config.toml
d_model = 160
head_dim = 32
vocab_size = 2048
norm = "layernorm"
norm_place = "pre"
parallel_block = false
optimizer = "soap_variant"
lr_head = 0.00843
warmup_steps = 200
seq_len = 256
doc_mask = true
train_tokens = 490700000
Each number is 128 + 24 x the weight over its row's rms, rounded and kept within 0 to 255. Layers, rows and columns count from 0. Numbers have three digits each. The size before them is the row's rms in percent of the matrix's.

# layer 21 attention output (transposed), 160x160, rms 0.269, rows 131-159, columns 0-159
105:162166111116101136114141148113109133115138147144136121110079128163162114117084138108104093119153110181138166095121098120107122123096149100111180084179107131140126115124147100116103160152130129100165146147106164102147161104164116149129090127147143111155126146143137098114150103137137119136128114138166140125098124175130152124101138124136133079099135087145135167125065130153132114110153142192154139166163126142103132122103122109122104157124139180128110161159133087132132117125110095
102:079085135095144125199129111168092102119107127126177080118176132113113130106132123156139130102135176137133105128143130146147161117099160131163136118168103144125135120137101103103153166141135112071145134176092140139107108147122103109120107066153102100154152135167138130121129146160108134158151103126136113089103132108111116103139134145146147146073119154135096122124100159111096138113121098139112147121108102122159109129097139145142107159153123138117156155100179113114138144147098125
113:115118098149121116141163097126139111155121091126136169126154132111118132173125128146142156133136112142108091128115120139128140082100134147127131106135173150125093151157137109108136110124137109115188111110096122104130131130133136044159178157155145076157119132091077135118122121157118120131154133109150106105132145126130129165129078146099136114087156131121166121107133126114138091104101130092202148126109112120120118143109154155103106117103151191139151131169106161151105128141124094
103:110128126103086124098148110152152123109112101091101121121149135129153096135096126141136139135199132128126115109120149191131139096129167132095172134134126054133182128116169142128107167119109144126072159128156130134156111109103122113108159191093138150131146110118133143099109172085119115138146122116130160088130142161103124176149109120123131130140104138080088136117126114152152120128087099120113150120126116127140143154128139116112114140146146102120105140086068117147133109112112095
098:144143149119160148131118160110143141123118096130079122138140126099093115183084150086039169129128143141112089110146176063129133135103157123154181163097148136156131137111115112112114125136108105140110138091134109122122124132094111172161143145154140135156124092097125134168140120098186115117149134150147153095090128143131115095155112113126137122129155178125127146119115154144113124119134147138116155120102114081134127084120118116168134126100124137094129136129142091119179113123120131
105:144193117155144134109142122109131185124118114143116129125131121111135105114126063131133155118181178143150091134155119147065095140163144109087140138156119137112111155136117113100115109175139128156139129138124121167106145132103101123139113162139116101182104120129130111103099078163100149114131100151108151076098140116141114118142118117108143100080142123115127139088194117147160125092120130120106113115109142168130128116167156155095131123151133161122142169116136114123111121155163143
107:134129088123158103163118110131084127139097125112121158107110147121170107156101108095107109152099149104162114127104140133146147119106157121087134138144157111122138108116143115088160130100144130148080102126167152111125151129131091139123140117121095105155140143134080112115127134104150147094136116148070152122100143139156148102163097136120119046088127126135155202129133086116092109126124164155112118101166105106150106092105129113134137146115126136155156105153112135146108153173100150
106:093137076123117043108087153105101131103117150101169136161096143116115121129161155143145117136134134154138150124152120112097136154107111110152143147108145176137099132097150177154136109156152101143110188146130176123132153119133110163130127156118101109128108113106180092125123128122119147116126118197119124101155102112143128153139101122132114135114147123156141081158120132120150153123138126093099158130106142128120126129067104139109121141112125121085188117155109126149103161146117135
101:133126152123159134161098114147147124110180110128086104134132156069122149115162123106154117123165138126138130131140103069080164097123119098159130159097129119145107116087085116126136146170082114122089128164149173133115152179127117117167121148100138131143122189110105162166126148132136151136094118105127125131130118128106126105141108146105116106160074139156167141144128121159152140132145150123138131111118084098126147144138103137085126146131124174164143122131079137131103084116136151
102:139098132136128141124178135178150122117134146121120126108145172132145184190118172118178122119140141109140129146152141117136088112152107128127102142132094119103146092114105115165141134139121112136136139111091149101155140150096150059146123139114115139155154145105097096132173124167133136116128143100110112120106114154104143081145131109169140158153145104117081151133125143068134093134140136107133118186148111104184113129109115078144116154120144107161117108136107122167139126106160115
101:093149110119113134116120090166121092095117141115135128103118106133115149128138128096151110114106104103158139145150133105146142132142111159171119116113116109116148127138111141097167128124142097125142093140152168146139152142149135104160117169146114161146131112156155124160095136105147119055112120131117066099153121114148118098181148126136136111118159125110157137102166075123199119134112148137130138105142108162126159120157118106187119127129127169138051141086116125113122129091139156
102:114096143106103123118146127113167156144124144157116138114131137069120108123130095105116101105111128134141108088151158156130119159113098114160126162113098138150108131145139110165149143155090097096172144170125126157085084092133129136158158127118153109107126057141102142126114152152149158078087125123139085112084108140142186128166135151182107090151138181144135163144128134150101143130141119149104151121149110159100139140107119118107121139117146088137124144115132133152110122170142116
107:114148080081118097141105133065136103175124148123160117111156142179114090127115150106103082113155120126143107137135136137158101150150107119149134150117143142161126099088100132120111121104132119109097143088146121144140123136102113143146128084172164150136142140141096144129091100102135133141090150108137165187139147139112113142160079135137157141146093126130113181075143094125126132129167139127176130145108139180152110132101139110113117092139127145097125160112121151135122122162102097
104:163103130118144150171134101114111176130098128142164146119153104104152078095098166155112107095093115152142129158135099107143143150146128115124136132153128148069134102119121122110124119086129109139123093121146116138117155170123146116124104142138083161144108110114089188114110141134122118159113134124106113131160114152105076120110096111133119125156141140113176105103043142108138122159142158143143123122154126115113163123132138104094142160128146118105116126059079110104101110123110149
106:130150146084114115153112156069120117120113104148118119126141133150104150143124143099077162139087125138112130167146178098158100140140134152102088139124116094130086147138118087094107117145135142138150139150155174159166117120124155150160133121106198133129137140104135147098139103068114117129115146111116128149127123123131102182079128144134113116144145137193109145144110123118149116079132100138124136137160099120144106143138134135114114142126142077166123146186098131134079132139159134
107:106149127118102132119129184141100129119159078080136131151117136117111135137101107118118116096078128156150125088183182120129157146139096156093134173122095108068164149146089126120142180081132106157085130110104113122121113131115118127136132095136125154159098125124089138134138142098095135147168112131165124139138148126119126129158128153134119166133114094154121154152160091171128124142147139106103124099185128140148123164107133144107079113143122144129101162140141111113129088134152143
102:155067176127135095119122173162119084078098108119123148127108137139128083108137134109103121137113124172085151062100130112112129130118149112155130142117129132136120128112127137144139105083118123121152118153115124126121126143170136117097157132096131126164146180151096107144183139100102100108132113116132098127122143100153089143106093071154095140140140064136094119160142146124112142132139111099157130116112142104132143128103098120128175112121148160119146096128119127092087165132165143
107:103108154143087155120139148127146112140124133123125133145132127135127133133164083125111133193129119143150171111127118150080127095147139090129095123156101135119166134144109120121127160149165090106121098166150155099112142190130138111129132101145115142179124127091145120130158139101133110111105140102139148111156132112096100125153189150118155113146122095116153173160126123135151119069148124187128158112142149121087139122103121118108119131136178099145117099144101131066142147103133176
101:109113123126175125137131177155149082138128142141086160165137092160164142144109122113127129157084102151158120117113111104089134145120110124124161134134150062096141113156122111143160144141124131146116128138124152152160131142144121129143175099157131145102156114137141096111074120165133117106140159152125122109141155128047126143115114148142148152125162147124143135124129194085057154145151148139144132152084159132142106125113115115123128143147135152077112126147156162125133118106153122
101:145119146141150095121128136120151145122189130135132105133144099146123147108118089130116061120153156096143140118109117153139121140110126176103156160101162134121141131082134123154144127110137102161098124143126107157147139169120122116132158157145089119110087137149114122104167120124139099116163133095116133165129087149145132116107156097060126120131109168141133158144073142082129076124097135118120137106131165106169124138117098163153095100107118149115124178115165150135102135140171165
103:112151142102125135097120138125143103110165160153110145128100139148107151119142136110127141128113156110134105158126111161176112142115150113106164159106122153105140100175145141190136148088104100148101163128123102148095155115102131112163106172131138122121115071101156138134130149171150131151084129142156099111112151135112159122124120123133097108123116125099122145095113141135111084084119178157136143130096125117184115120166143123134187132107117158113130076104147122079094088098144120
106:145130107146141100140141097121113176126097179065080146146134094118084128114156162139155142118108114127111146162112144115113144133115139112129126122095149112148143131081071162142115117134159135151171118156118167141116137110134125135132136191137112149077119140107081126083145100137105159148161110134137102158147148120136123113157188128145137129101119131121119150129118156136155159097126158136165134165132138167146091117128141108103171151092090102079108117140141157137122114132151133
103:166123136140081117133148123102136157162206116120129153128137138105145103140110112092173184093093132117136118110153104135103097098160119136106112150136076132112091135124090168065129113147158144132090167104171134126097125145097126120106120138139134173138128139159126126117121153091102165100168120111119121116155106099138123139089176108135163128140117128148100115093132101161130132121121103167131129138129094118170159158115126134119145097128159116095181113133120149134119139125104127
106:180124137123148145144127167167143088164141171123171096106107111093144134144113119127150125134128145145151145136123081159092138126116148128137099115132088120116126139123124130153131104158113121094121163104176157087155116133114189176137163105128109133122114104144093126113119129097154085149139114139182085162143156132117128154152115110109122127061136148109152140129153119143091157155104144076092174104154097117164118126140135122114127176113124106120118145128150171102112126114111138
107:167113114112113147145124121148152145140153164094124147160132142126095100132144091148125106144119169118118143155135166118148142144122175126135089156139155107123097186104113120151158123145122135134095125115160144158100187104086136101132150123112153109113184115157094111110082121161115149081076112145115152142127130177102113132119130121133127138119143096091106089116152116182134100092131099125126121092109154141091135121128136133099126141157142110143144108121158134064119100148168103
103:164157112136121117103145145160156187166153093104130106153130143135128147132144146126136129139130116116106108109132099122134092120081119136157145160106091099116120132140125111127101163098173136102131129139089109118137158119154121140143099158123127149120148168137142116117110132117093111132115195148120140135117135122099121124115160094171141106170148114134135097132131109085120147105181166136125091089117111085149139120104183158143108110099144176168149125083117145113143177070118109
107:145168105145143123165117125125127103131119157083127124108149174130132091139154154153094135167117104145131100133177081193146138166109152139075128138056160126146090130131087100142116105160126113069145132120083111124142087128191128146147110123115117145079107103160137153103154111120135105144120139164115166115142153156112111169124138119100151128134137116160131130144129136143100133121119100126163145118140120120102122152109125104153122108143130088124128123123122110144175081117123108
112:107156143081129136162144097129112118138162105115114126097148126112162136130120123131141123145137137134158135110142087140112109121155122093100124154118143132121126121176106113100135112070088116118166134114120101096084221139153119138117192096069102138069103149146117114106139128117127156161095094141119156131136089131130148125160167112132156110156161166129126108113130128095148136119122107115108111158137127131116133100129095145123102151143113141109100131123148123139185138107110185
108:057147132142136119091097120134181098135131153158144146131126136100148121101130145161134138103142092133161153119144168131136125159108094067116136165120151148156130121117126143154126148162096128176112149100132123107106086145118122147111128142125207136090176136171126114150116151156120127085114105156173114137099139131087141098108139109116106128082133106153100109137082113144105138114130113096123113100120137092132161158153138149115123086112140131151114165120153096138112149129132157
# layer 21 attention value, 160x160, rms 0.291, rows 132-159, columns 0-159
105:098151123120149117139115119158140110132133153132150143102171111104091108116149141124122120156097121140161134100101087158137101128111151188101129144136137142141152175160076142148169112151134086042120108115170067127120104139150123114113097134102086163151115125137151147103156150142151119117121157131133111112133142120107089144101148171147108108127108158117115133142118137173093130061110127124151110133127108138153134101075159144115132135167097135145132130140120122110153136086132148
110:122103110104146072122118121137117102125141119144085154134183108120110166122139105184097131095130126154132111087099122143128121168088153083135126120107159146090074106128114116138105164105133115118121116146126156127137124120145113123130118134099141125132129162167104142129118129133129110144137133062176092090129174079131187159170100131159125101107122099143119142119124172121144132102086122120133117126149133124127168163152118089148068109143113141141128103157137145141153162110134105
098:140133145083150132097108134139107090118146097080130127105120128130163125144141112120117115141170119144130126091119145158114136130152107135091099130136146064125139122099140175136119126100109119155084127128116144141190116153107173156139113157120163170158113097107132145142142114173166160109161102107107132143111156146126110146128142142134152100079123133104146131096133129123151148116185119136122110142155104121144126171132187076144152089079124097123081142095104102110134100116132118
100:139120144132131130126140132093123121128118130121097084162152158180131130113117159123095109098135101133132095129181103171178159098127102125133136117134131117120114122134107154097125167102095139105124093083153146150098111139119106152091152118121150109140156126072143099124145138131165101172153168119098133175131128116114125110155101118127146132123143192157079129126097107155095128129149096147163157137143097125121110129101152078171150167127113114137123098163156140109144073127127112
105:100177123128168129095142078153112148118168152117129108169141149170096122091159092143124143112109198114091078156154096119138144125112142147101119078114114120137114133136123124114117152149104113151174136124131132113158168160120140113111133158103099173181131113138120127117095126142133130075136123121103138071125141098139117099136134138113138092143140133151124114070139124117187131118118095140114091125134128112072102147122139131102117091137145138138105132126135139087157134098135150
107:137143117092142119129129138140209107147111113149123111098119126101133133145117123154091068129119126097153152126116134099118147090132139094115126127108139143125139109095145148108130165106139117123137104081147121153152112171115098087118125127107171127138177089134129074128125112129133111134100110122075144116083144133083118100134131141113144072140112126173161214131129096103147156120136158123107120140135150151159151119104119137113124113154138134150113124139170114109141130163156184
106:121134077099153132161151164139105139095130187124183137134073140125115085124145175112125131165125127124137097140122076143127102116108119069103170164097150167096117153143086117128129119128129102146099136116131146088104144117116153137145135155099155119105093099107154131165157145124160137104128149118137156111155148086137130124119118155157131183138095135147145149106126062176154118123128143120132119100132111134130166109090128098102156114119132150147142125116102162108141140147131136
104:102185120138123164142110135137131118112142145131123114127144120113148139117128127121137123115133094038071132128140131089089134153126104096158088159141123125147069144120083134096128126159128114127135084150163159106129122141137127158140144105113144135161130162121137123149109103123114111133150129142087098123178117092173140089136114160129169143127142089133179101146121161122143140098136142118131124099128059164157120153120132116157089142124117175168121139148125114117132085097129140
104:095121139126139145176162100124128077103110092130067134106135161119165128162159089142156159137134153111125148120127165141124086160116123115131119115150115128149121098088146090125168134132079151113149092132091151121167107142149132138164103132142129124156128140150137092137155149117113141175092090129103121155130137118070124116109113131150089178130097147118121149149133154167134147116108155126106104118094136104141098171118126125151109140119130155159150084123101128172134089080126142
102:124146130120100112134143121126133119125148153132108130116100115128144088095106068136145111143111167096148149145121162102135153117115134156152126096154121089115132146121108138122123127164164119148123093084145144159116155118116094152121124168136141132172153117151140152145152166141104097102120108155181074145058123119102162130188138133131101173104145127088157162115141125135149140136126143093097119126112135119150182130164071132150154146129090128107136122107140100122142068152133135
103:154142122102137142114126104146149118140135107145150153126117147105118140106095139111148099134099116111096123107113161151155155159103147152095130151134156108118117140135131108155158084122092147133128102139164134149096139152095090090128172073152121112156101095139133073087138123134112162129138110155144105106127123189164182089152129160152133114147101134155107149131118139194107088111148146113132185162138099120119117160132101113115135137107166150139151138105088147101154138159109114
108:120142126095105126142152147117091112193150142160098110067154123139156124131119129153148078128128141137153167136157119122160144113136093137168119131115151163139128132113097155158116099112138101137106137144167124132158139136091128090149129113158142106082103178135119155124109100123105173133082142095127129145125131146130125093139076124083154137164127126126093141119120141098176110116140133135144140148131134133109134137124193094143193096161137095133154142122079165123096123115134135
108:151148102116131139133114146131162152118104166157150110128136111149116104117153138116104109117144101135097128123177144094114110142150135166116166171144108131147119129128172137113090150122142085129103086142135132106097128152148130077084150207106108121121148162131173156123132170094131124179080072159124103131165080174132109118170120142129134106128159111097144147133114128131163104121099145128119103118129163129124132124097152096156109135132140098116150082122141133129086128133127145
107:114152134100083097129116185131127113138102123103136139133161166114151099177133114112095139124074130095125129139129168145131131143138100159206128091142166166091173126147117127092095095122117139155120135152142142116081117148162147162130130118152148103138109103127077150142124125138107121113132133111100137136169105154130183145137113082127108118093130115189096139119114111106146118122160100109129099121121139135133129147088151124139095119149159146108134132128128164140095120152166093
111:123127156128126138154141131123115104126168134106145127161136160112118077171078070111095122062049129130171136092143127131118150115120121128139106139138131114126132138121131153134182126088141129113125159127133122133206146136136133132126147095138129117135111118117139128119137142116096107122145110141154144158124131110153096134120154094171151175081166150129109178144141141117119100134119085118149098116138110119126146150124136129119128126135138189131110183108141166119104112083088158
108:153097117093099100143148099134140148114094146140138103168113115147128132134138177103076154110099133158090141121124136125118158152116115131144131126131110110138148111125142130099157115110153130138094171142144165147106119140138133125145107137093165136092114135150134137138140129124124145159127136180145129115128130123107094181098111101131113132162139115148138124150142157165099176146132125109123080148130103110129211152113085149120133159129102216160133113130096076105166120157096129
108:099150152138117123132137130142139110127149156097105160173115139106120087133134117166103139154120180183102144079150132119096126139120135079141140116144082100167135159117152144104118148132119077089136139139152145152109124125152099187104114131148175143137091082122140094151136159129116152107139150130104156129109130159155171127136111145111129139133135069128116135160147124122129150128125166135091153105113102141114167108064124169133122173138164137101122117115114120131081119101113118
105:117159131103143127129099152118140084147106137138130110179147136119092144167136171148120165156121128151112158159130152162105125140125088137108160148102125105124159072113114116134154140121143137083106082115099177179127142153139076132106123114148129167087151118123134165097134121118145099148081117099134150130089107092124123156130107144130127164148133099113113150136104103096119100156126132153133126148095143160157101129131131092102181180148103129149103102112151110136152144082139111
105:132125135154144137172116137112109128130147114131095147143116082114099115148073121091174098109138161132150124149129158170142147149130090147135125118126119170121097134130137162123111111128141128106142125109108104081164116128123095093143141149124099159083096146112151097136151126086136111155151116117073107112144075099123166163128130133115160139172117118158140171121140161134127111100133154162099093148148124134141074168131131145088088078114141145089135143146143114113160081147139139
105:121123140154099180130108139120105150186137141168117115166140152148138212136106151105132153139146117094107104108144150146136128116081155109120168130118131131132094065137132165140144120100091139148109127123094082122135150139104091124143119139128098126167100092111159150105125131097135138136091127143126098154074152165104142117146120118170115118131125121103153109132143095114156143101111158142111152135107142150151062119146122090171140128111132155143127152119139135117096105083125145
106:099130110167140119133134159058114180124142147110133115120113142131125130140152156132141136121162139127130073140106145114116147129143109121144098138097130090170148196139096112127176164111126096134109160154119136073120136109113135138129137157098144098122089113150128109087130105136092096121121103113117090150131138139102097137171147135127094120164099097143087141076122146157175143157088151167132141159098141148140125126130113108118134146134135101148094089120139137135134098157184138
107:098150107167104113112151109152114143126124102101153157135141100147117131166142069132176174148093123131119078142120112086075112107126138088128124111156136173110120167116091123110092120124107106130115107143149124200157093110147116120149161152135104135105131095130164093156156099135164153145118100124134119140147127141155110152110157079123164127150114117152118118119133142158152121115170092132155102104115120119106117148132169134174125128150168136124116109097124163122121150143161161
108:149154122114121127145089122116163068154131120143150143106143111117127132173099129104139102130125157111122113176143127147161120072154183139119133100141075133143107149143123121127148179082183113100116131105121153129133132129167148164117129082088147141133155150120133129113126095151152188126147157138140133129126137125126146132108114126145093157138127082102126119094139089168085130168136139072130116118143123106128083143109129104129109124175119100167128160114113112098089163134134145
112:087144088123107132127110104153131133095133126128130141123171114115074142151139143137147145101119148121122105151133126136114150125123131099122106125105157129166127116077143137175168159143120154156115081135109127120102178144096119115143128160137105164099099126096113119103089123199135148060119129083121114161192095165118141110111102099091147120107140108092118113123112113153168163128149141139139136147140133135099153088135128116151107106156132182110131134117154129081114127143116159
103:142183098168104115132127093124144142154163092089085121119168121129125129115149140118135120129173131153162141103090097089081110133091084146174185134107128132136119114098129127111148146170140151097127143145118146146151114135164141126184126134122118117124172094157107146154143120099159114116113124167127150157096107140145119151138147090152137134159135152135149109106116101142121082101137125145094113109147134146082111138159154150149120154124123175136161086124110097130139097089096129
106:147132118152102128142078172118181104146144130113095106089111135133118106112139156128138149141122136151116153095136081166129120097122157154157109125128147112090076151112117101171112144144113109120142152184108144069109121169083115156127108100146106144054164107166157140119108124137108144162161131104107173117125145161165097140134084127104131091136123145141109131118130134146107132151151110163136090092114135124152150114166110089101144120112131109156115142115134153132108125149127115
115:123149131109115160140120121156145143107138113102125097119116151124136136124133096088151133123153160130103148101107099121184076095102118111112123121124128121155144196142102149123104124121124127124156060114077093090108145156139114126111109137129122128112154155118129104091145127128159096141081117121150165128132100142194128146131128134089133143211109159140184127146110129086134084136141150137158110147123109098151126129160106169129123152096108119140104093122145140147095132110143145
114:108143160163140152167106093134105119153172162171123176195102145113104117128075145104156121131148146143142117089120139133158146122107075098107130167094158172078148137132129127136111094108108145137109117181131149142118125110116123096147083110151135115138146129141144097152119127190134144116142113143143115135117094118121128110100152114112144145103135121140121078161102111121103114139159112088144150105094106153148118101125139124121123114098077083141155141120132121096148155146121163
# layer 21 MLP up, 640x160, rms 0.269, rows 0-15, columns 0-159
096:118118156159158121158160126124112107158130148146146114151170127151123128118098119107171149173127113124172095166127149151154132151146166155138136157124119148101132132102146165168123122082117125148129109130099122101138111095113089121071118125145156127134129129152079131146114130117162132141105123108118099093095139110120105168138123153130155135167109129114119064132108146113115133142102137137099099103099053103104096127121109136176105125086125139151145097181112099165135096088135140
103:106114114095109185124133082105138087104122136121095164120124165114076169117144159159118110131123107138164135126157137156110143140137146110143123122130139109112127129135096084161120100096100119144168118120131128139097117112132107112120138175137123089063112098110165167094160110111149126151114129146082115115134151121142135129158103146131094116101107123116134131103113108129126122140132107154118123091101112118093154134100135156102120133130145165133114080095086039112137084088143125
095:108137120109127163131118060187157112148123146149166155141131125133068121099181131126097116148118134151162120129135109126122143132100153151169145147104128120130174132143165086153098143177115187092127120141138141159153151146118153135135165146081094097135107089086159106128128133156126102151125125132115112126200144113120116151103181110117121154137122147114117106118121156115137126120111125113118125152129108135128155124160089118123142147093133122155148122093105120150190114120131099
096:084140119129110126152090107117148123109061079079108137144129149104165152128126150113146128131114117135114098126117147118114109112098118152171107146074154162111107155099166140113158131138112133128094123109151127160098112138094097110144151126152138130125089141090089127131161145126117139150131114125127121164155127181165122118110143171151120122123119110160167131146141128094158134182136131139109128137132108116136074124125168119107169104118109153135066153100117190147131098118126168
101:126115093122123090131100123112142115162120194144110093131154156119070113098125135132118106174145159118098150137128120104196128130093124143121162135145105137089120116130146121135170127145108165157152142140119120079124121132123145141115103085104107150129131128156153116160129086114070176112140133078119117087132133113128151148123126101084127171120113127094156124153097097079111180121131149142102150154152114127136118142125104147162158110120121116121142129155129174069123127141139138
101:085126147135101109114115116139113102111102160120144122099174132121180159158132135129109120159129132156118142124127089178134118149128140112152133162133136140162101153110168115187101127160127111127144126153126101153107067115120137136070171156135133126167138125116140106129119175097128081124107110146123077131119168173113117075128142135165126148079165139135114150123117067128128122119134100148144128139122076119092128140168119105122144114096108132115105121113108138082142159103131111
099:166101170109145107114127096173168110169124134126130141119084155144145115163102143129114099151135121110159121122084124111166151136144145135138138121180123137135105070096110138092156135119152078152096118096150096149124128147147124102148159106106117149139095096137124117122127139079102130105104178170143167103132153097137119114137111135130126103146099138104124060112122086132107159135108143126129100092076126123114117113117124116092159140126104149138111104107101137080141131163094105
099:133126153122131191126088104144138132177142137152150125155116123152137118171094107151103156130096110126103129135159143157130128121137156119132161104122178132137086122162121130141121167114121136147144168115150200132185136140116099156113147123147120181123163128167182124118121150137135154135120137165057147131125144104119151117154134142109172156126122115161143092083113077094115123155137134113095114118149133130185131133119137131110151111134112124100123131104115139176114158112145149
108:099148122106113094132134118103136148158144123064125112154121129124126122088134102115117132158172141088150132159118128174121176158124162148167138140137100142127127125091160138142126073094161126083125161098100133141074142132136137120094100119147131067136136125150142154138160094141125157129131183099127160113107171107129117156161114141160124144170151162089114135140127150098159139133104160136109140123143121113138140143121156076125144115139166133155077118109110143147160134143096152
105:138127118097096151114135142156133108162134157139155135096120119126142113112109139152155139114124161132108139120104138157105144123136130145140112084092176082121118099111115119145160168123116151136150123122156163106178133089093136111099130083089150069114124086154143102141173109145102164102151157115137075126111152132162163122132121113119114192120134102102146165149131125131116128098165119151095105123141153119161082147138189138142129088119116162121116120165110109110152167147127127
092:100123106124175103124093133117133163123077137095100116111127121070066132160156100113088121132145178115117158138121143155099110134138072136122127128131111096111133130184106123121108140135152126116130160143089145118134136108145101154151173095104098127124149098126077130113144151146135088117161175127118145119116135145153149131103093094130092112101130120148082148127121137097115084090120159111163114082116100120106141106118133113143126132131092124115155102132090144148134098161095155
090:130160142123103113156094123115173114125094170147111114140144099119108163135137118130132090119180083179080141155124122100144102167126131143125143139081142126149175133160120161104141140097104122143153118139143145099109084114119132122158113139106080117168098118151137146108141099174143077084117138113117115120157085142112135149142124157101109089134143163108137105119169120117159114105160106100125070119122121147124078160113141141162133159126148104123146119106171132100126124155126138
096:158106148154194135110104136102117161083130122114123117127124170151112134091138129088110104127145118115141106152125127160116137123163148142140135115131164106109164095092102131115116152070135133125118157139141102146186146087131094118132109120144143121119170125133119085159107116153145103149160135140085124048123129102142153120165157104119139145139165112168118068110148155146130149155113148162122122094165158131142145103090142156156129116114102126101136125122134124158092104150151112
102:157119119138134113116099111119145092135123118097117124084175119104148115127163141116099147139124114116132124129101166116122112153123124154153120084187112149088123146116120123082153139189147132118153161127134126110117092144141109126090109127111145120131097097108112143114155125227102121117128152112108115101133153126168136107121158130158094117132123130105087110160109146103092149144115076105109102092107106089150086140113097096080105164143104111137108137109112104144097154134144126
097:164129140133131123119080085097094094130150081154150084146125131120175106132150095080135122156169119136175118096098109112173142088133134110149123104158111135141145183163148101132102099086150144133097108094149146145117115121126158140133151120122108114113136126141119090105098109131097143102121174126127098172131116114151147137119080103132105145139126133128140141099097207157139129097107133107141140138130125128200143102157119137147135126139135120176153127107156125123145111122119122
107:128131119121129115177118118117110117145135110069099138125163175094125115157147139131125139130157143129107095165174140127111150134121129130117130143097159113165158115183150143125160140161091138167115124141132094141124169119106151134132095138112153130155103072134115123162131137117116161058123075178166151113132129100130137134112152132113109141140135090103157158158116130166167115112141100122143144147100093114112190136137145107125147145126085146133174127136123118126117174124169100
# layer 21 MLP down (transposed), 640x160, rms 0.297, rows 0-14, columns 0-159
096:128131112136145122139121136118194136131126148123080171132135177144139113170155100117136118127137132086175104127101136134117137184138119120146114143122140080153140140130180127119134115120158140167148116140166182132120095121109162114159142182153118126107117135115123116118097146127131107100117147118135138100136108106138135114089090118076150107144131118166142131132053151113078138134150132134130123113124133167101124147140137081082111117113185138139158097079107098115145160112147134
104:131106125115154167160145133130134134151148115112141170126104115120116113124126128160123126157151139142098122136122131147075161129098168132092097103128092093096108148139150160122110102183135079124105148081103127094149130135123131166166149111135107109131145115162129154125136109141098108121171092111155129123125097146148110093149099146167162103158106107131141168082100102116154134146119121124131149167163103136109116112118106111144148085100163106135139123069113126156159067164099144
095:170086147105153137121167114149097093151124116143096065146130128127105082117137129134104153153130124107120076162110116121147104117108118123127134134135136155104114123091130171145119166149108085151165126133153111177097121124133127132112148105163132111188139152156117123131147153115125159121169124101114169163093099160097139109077151126157087146102137106092134127139104149089120138125141113132135094119140139114113086155088141140173152123126155150105089123135166165107108141145102124
098:140121119110109174079113097109132125138129122122139090140124106142105128142119167114107112099095090126132153106139105077103151108131114139100124145112117126131120107179104153097110125084131147109097115162166158140148196135156137129098127158084128107155089144115133121118142163093137118122125133109123115071171181117125150115131141139150118135114138087090110164064122158104115091152125122099168108135165124130139134086152137124150130112108089130163101114136123142109088149095142103
109:121127122139126164130062101108147131102142141093189121138079105113114141133123109120158107114144132153094142080132106159133124123114157118091173121082123135120140087126112136101113093104157114129138165121112113147171126133122138181112171095156091102102188115130181132163121150148126133117114107124120142121098133143112142113103147145155122151116127114154130107110111099086111111143165102106123149192163158146138130130150110133139116080118098107155138150099124133125122091133076119
110:131136102124132145125130149149136141134102135128096080107121101162149161131140153142102097108139128103058142121143090133109167093137108159153133079144134155086134140118152134124105157112141086135070142134137106104112113084085138097147176133120128123096138115144178136128154080122130137142138115184089181107142132164143137141106140129089168095154136132125151114141108126096147116112148108117123133118143145136133170103151152171132149096153181104152129091153126129143114126129171138
090:103117152104139140145124151107094156119105141139087099177115098117146102141107161116105154162114128168122197142134084088142122113100133118100150154109157095111121152082082144134121103116131109116132114153115084122131151106136117131128109142126118129098117132113106095122163121159128113126146067145088146173164106098128131179110131130108146139143112160141123137136168110133131088171120113116135112083163153118112106150111156142133141108158131087122109112167123139080148070135101141
101:112143104090195111165151112121136108137133120098102121139148110127083145119140132095098104138152148152107110097175092129134140146117107147170103148109099143090140118144186130122104114120164113133122125145129109115143197156134127113132094115135139150151097124135109152076178126144108159074160142126121128125132113070101122143093134078137108150133107138127128129133062143179137153110115101124109119154127127119165166102114126136103137128130154124146132144106143096133145183124136152
107:107107135099150131163113120102115112143125130113068115128109131114152090082153114115114108084160125109167118107124173123128115114118146136106154155105087127168132123118142122123156147152115145160191119126111102150124127152133148148146082079132148099152088116134131123143107076111160100144105135145166106171102126115147160152137140155128171154095128112148118153124187141084123139169125083147147116133178146128128142144092154148102145165134114126115168111145131120103175123132106148
108:125133124134165105147089117103115145122146122111102127114119147171105192114148171131119113153159140111128139128167120096108128121110114143103159142089129126164119166125137091098140115140134167120096130160136130101104140127159180110118112124108151145118107148151119118113136116136124151123117145156200125172145134114154136165155118129146145126092103083116150124084075137129143146118145119173149126120129107149066161123176128110078121098145097131154110151107110123169156171083134123
098:124089105105123103124124126139092115123136147115147180143189158148148117137104142133196124160112146143128151178114078122152110169136151114110142139080143150156109125128108170115134088173127097099160133106148118145121118171107155136084147151130156113135124107102117164140106155155106108134160117143123112152121114123114146105123175099113142145124141138098105114137074122131107184107124140150113123117202146158142139110155118136159121152102194123123130130123152132126147138126146120
097:163176112090145100115147130133095126121142125122137138110122122131117136177112139125119133098046137155120121132123126131086127122138146096149131115112138096130133163109160152130108119109180087105194121108125175140141111111159112159182136092143117152116123126134138082096163126146116132149140102159110104125129118077148105124120152092174138117093122115149158175115109120143089149079093105118187171134145126118155137118145137121132142155122125143155110106113168156139096126113135140
096:110116112135105121112110147134108141112089160093160105119135098144170120116132101144079115109110100147108128127122150102138109123083056107110136116132088147126100122145149130157128138122168147114145150110114117093097166104182119105145138080121172154103135108152161133095081135141171131112131129122109092135149119146117173151107142172177119115109106118088140171142131134067134109143124074119138122169117110147112099147161131134121143083125095115157100118130157141143127120132131157
099:090152088099118122187146137111127137109101092103120169165098112078146139182156149144143088087115101131127106146132166145121114084103122114124110171086108122109119139156136143123136109121147150122081141069097139150118145143110098135119133138130079141119128154074156123106136101087151124095137114142081172116122139152136169094122141130096093137172153111091125168115137135163104112096131124178119149147153120135118130122139098153118132143117119141120111100152132121142107153107128132
102:116125169103141099149113151144110149129093147140135143138171100159123131139134171165116107110135098122133149128137155142126146099125146161125125147127108093159109142132081130127112186130149099107155112137119137087156130179159095118138167144101120124146114125140120156080149146136164136149145152112103120118126110142133074106125197127135146120073125143136111109134159131080091089105084093110108148097126124140126107132159154120135143110109106056154092149117154128125136098115123079